From a checkpoint of a small transformer trained on Wikipedia: 5 heads of 32, rotary positions.
Each number is 50 + 10 x the weight over the matrix's rms, rounded and kept within 0 to 99. Layers, rows and columns count from 0.

# layer 8 MLP gate, 448x160, rms 0.47, rows 105-113, columns 0-159
50 56 63 52 32 57 56 37 36 54 62 42 47 43 35 54 38 45 43 53 68 69 42 47 53 34 57 48 43 58 39 44 52 48 66 39 57 74 58 49 46 34 50 48 46 43 54 31 58 57 66 57 59 53 54 43 45 38 58 40 58 35 69 51 58 65 63 41 62 73 42 48 66 50 57 57 52 45 31 50 30 55 60 40 34 48 38 49 37 44 34 30 66 51 58 37 46 40 64 71 49 45 37 61 53 55 52 59 53 48 61 63 55 49 53 67 56 35 38 57 52 53 48 41 49 55 58 69 28 54 41 51 51 41 56 49 44 33 60 49 43 42 45 72 42 46 58 49 48 43 36 64 61 48 46 53 62 59 60 50
61 32 45 71 35 64 76 50 49 67 35 39 57 34 51 29 55 59 38 57 53 54 44 48 32 46 42 58 52 54 50 36 48 66 59 37 54 35 51 37 43 48 65 59 54 54 50 33 61 64 42 48 63 38 50 53 49 47 57 22 63 53 38 51 58 46 52 54 58 56 34 51 56 52 66 38 51 55 42 35 57 46 47 46 53 57 50 48 58 64 46 40 55 49 34 43 46 60 43 50 60 44 69 50 60 86 45 36 37 40 45 50 34 39 52 47 47 49 29 41 59 66 64 58 67 38 48 62 45 63 52 54 29 35 60 56 43 48 40 49 36 59 52 47 50 42 60 57 42 65 57 51 37 47 48 52 60 47 38 49
52 59 63 46 27 66 60 35 50 70 47 51 48 39 51 56 61 49 51 48 48 48 41 55 44 58 54 57 37 53 54 53 43 43 38 46 53 71 37 46 45 54 61 63 31 59 61 49 54 45 78 54 56 66 57 45 50 44 49 39 66 43 53 57 51 51 51 31 69 67 45 57 55 45 52 60 62 42 48 47 63 45 47 48 64 59 51 59 64 41 47 42 52 48 54 46 65 47 31 52 49 40 58 61 51 55 59 50 41 57 43 59 65 56 71 45 69 54 62 70 50 40 54 48 58 50 49 51 45 61 57 69 39 43 33 55 56 57 47 40 71 51 49 63 56 43 58 48 54 66 33 48 71 49 45 49 38 52 43 58
39 25 49 57 47 50 54 45 66 44 50 59 48 58 35 52 41 66 47 54 47 52 54 49 40 44 46 49 37 59 39 49 61 49 55 65 43 41 50 52 65 31 48 54 46 56 51 53 46 31 43 61 50 60 55 38 45 58 43 64 41 60 28 56 14 51 51 63 57 49 54 56 53 48 42 65 37 61 34 46 36 55 54 54 58 37 42 50 55 53 44 67 63 37 65 50 47 49 56 40 60 64 59 53 66 50 61 45 59 45 34 59 47 58 40 25 38 43 47 61 52 44 31 45 52 18 52 67 41 39 50 60 54 53 52 46 49 49 44 46 46 39 49 62 53 47 59 56 49 57 45 60 55 55 37 48 47 46 38 48
25 52 63 75 35 64 49 45 47 43 60 67 36 51 57 44 63 45 63 36 37 42 43 47 33 66 36 62 41 54 47 38 29 47 52 52 28 16 57 54 67 46 53 61 60 56 55 61 63 49 64 53 52 55 45 62 60 50 50 46 41 50 51 51 44 62 40 56 49 53 45 35 54 48 54 33 46 52 38 64 44 43 58 45 49 38 56 53 65 55 55 41 56 35 65 58 45 57 58 67 56 56 57 58 51 50 62 62 48 45 40 50 51 57 41 54 55 61 65 36 49 36 39 60 42 56 62 52 33 58 58 33 40 59 49 38 44 54 56 41 49 57 42 30 45 59 59 49 58 52 49 46 53 77 33 66 51 26 63 79
77 58 65 61 59 49 56 65 57 62 60 67 47 42 44 55 65 47 34 65 44 35 37 53 41 44 57 40 55 40 56 54 60 57 19 47 51 56 46 45 66 58 35 57 55 68 70 49 51 66 41 42 58 57 55 55 54 34 54 45 47 50 55 41 54 40 61 57 51 46 37 54 46 53 68 67 45 42 59 56 59 59 55 54 35 55 52 58 25 39 55 52 51 48 41 51 60 51 69 60 77 66 50 56 53 46 54 50 51 67 50 55 55 50 39 43 41 51 47 43 49 63 32 42 59 45 54 54 52 61 34 34 48 62 43 45 42 70 50 32 50 74 59 48 40 49 50 42 48 75 56 52 67 32 39 45 45 57 45 53
49 25 53 59 58 52 55 42 40 76 45 41 56 65 39 42 54 51 38 51 46 40 50 53 65 44 48 46 55 57 47 49 58 45 60 37 51 45 58 50 63 69 59 52 38 47 61 55 45 57 35 44 67 65 33 55 59 60 42 48 48 38 50 38 58 52 44 61 51 44 64 51 33 63 44 41 48 53 41 37 34 73 43 52 31 61 49 54 66 70 52 60 43 47 51 50 57 38 62 43 57 61 54 66 56 34 33 52 71 66 52 43 47 65 45 58 50 58 52 47 51 44 52 55 63 42 58 42 51 45 47 64 53 42 48 50 44 48 41 57 46 36 43 52 48 58 60 53 56 47 73 60 55 49 38 46 61 40 54 51
51 55 57 46 50 67 56 72 51 51 50 40 62 47 53 32 49 54 50 50 35 35 59 65 57 49 33 43 51 49 49 33 55 46 54 58 41 50 48 37 41 54 54 27 55 58 51 53 54 69 45 55 68 45 32 48 51 51 54 48 55 70 63 55 53 41 61 49 33 39 65 39 62 58 32 33 62 46 42 86 56 62 55 52 46 55 50 40 33 46 40 67 57 52 50 54 62 57 65 46 44 45 46 29 62 42 53 54 57 56 43 42 49 57 42 49 57 50 55 55 58 46 43 42 40 58 47 44 65 45 40 35 38 52 50 65 69 51 46 35 47 69 57 67 54 56 63 54 72 41 52 36 59 48 28 68 54 50 52 60
28 50 42 59 52 51 71 43 70 65 57 43 54 51 57 40 51 31 52 58 35 56 59 39 46 59 40 67 43 67 28 42 33 40 47 55 42 60 57 49 50 47 64 59 51 58 65 49 43 46 54 46 37 41 58 34 42 46 53 46 58 60 51 61 43 55 58 52 47 57 63 55 35 61 44 45 55 45 39 58 44 32 49 53 36 35 52 32 53 65 37 63 53 32 52 50 72 51 59 60 56 55 57 48 44 61 45 55 26 48 40 55 53 52 41 35 49 47 40 37 57 32 59 55 52 51 60 47 56 52 24 46 54 51 26 36 36 63 54 52 63 53 45 51 32 44 56 43 43 48 29 41 58 42 48 38 39 57 60 69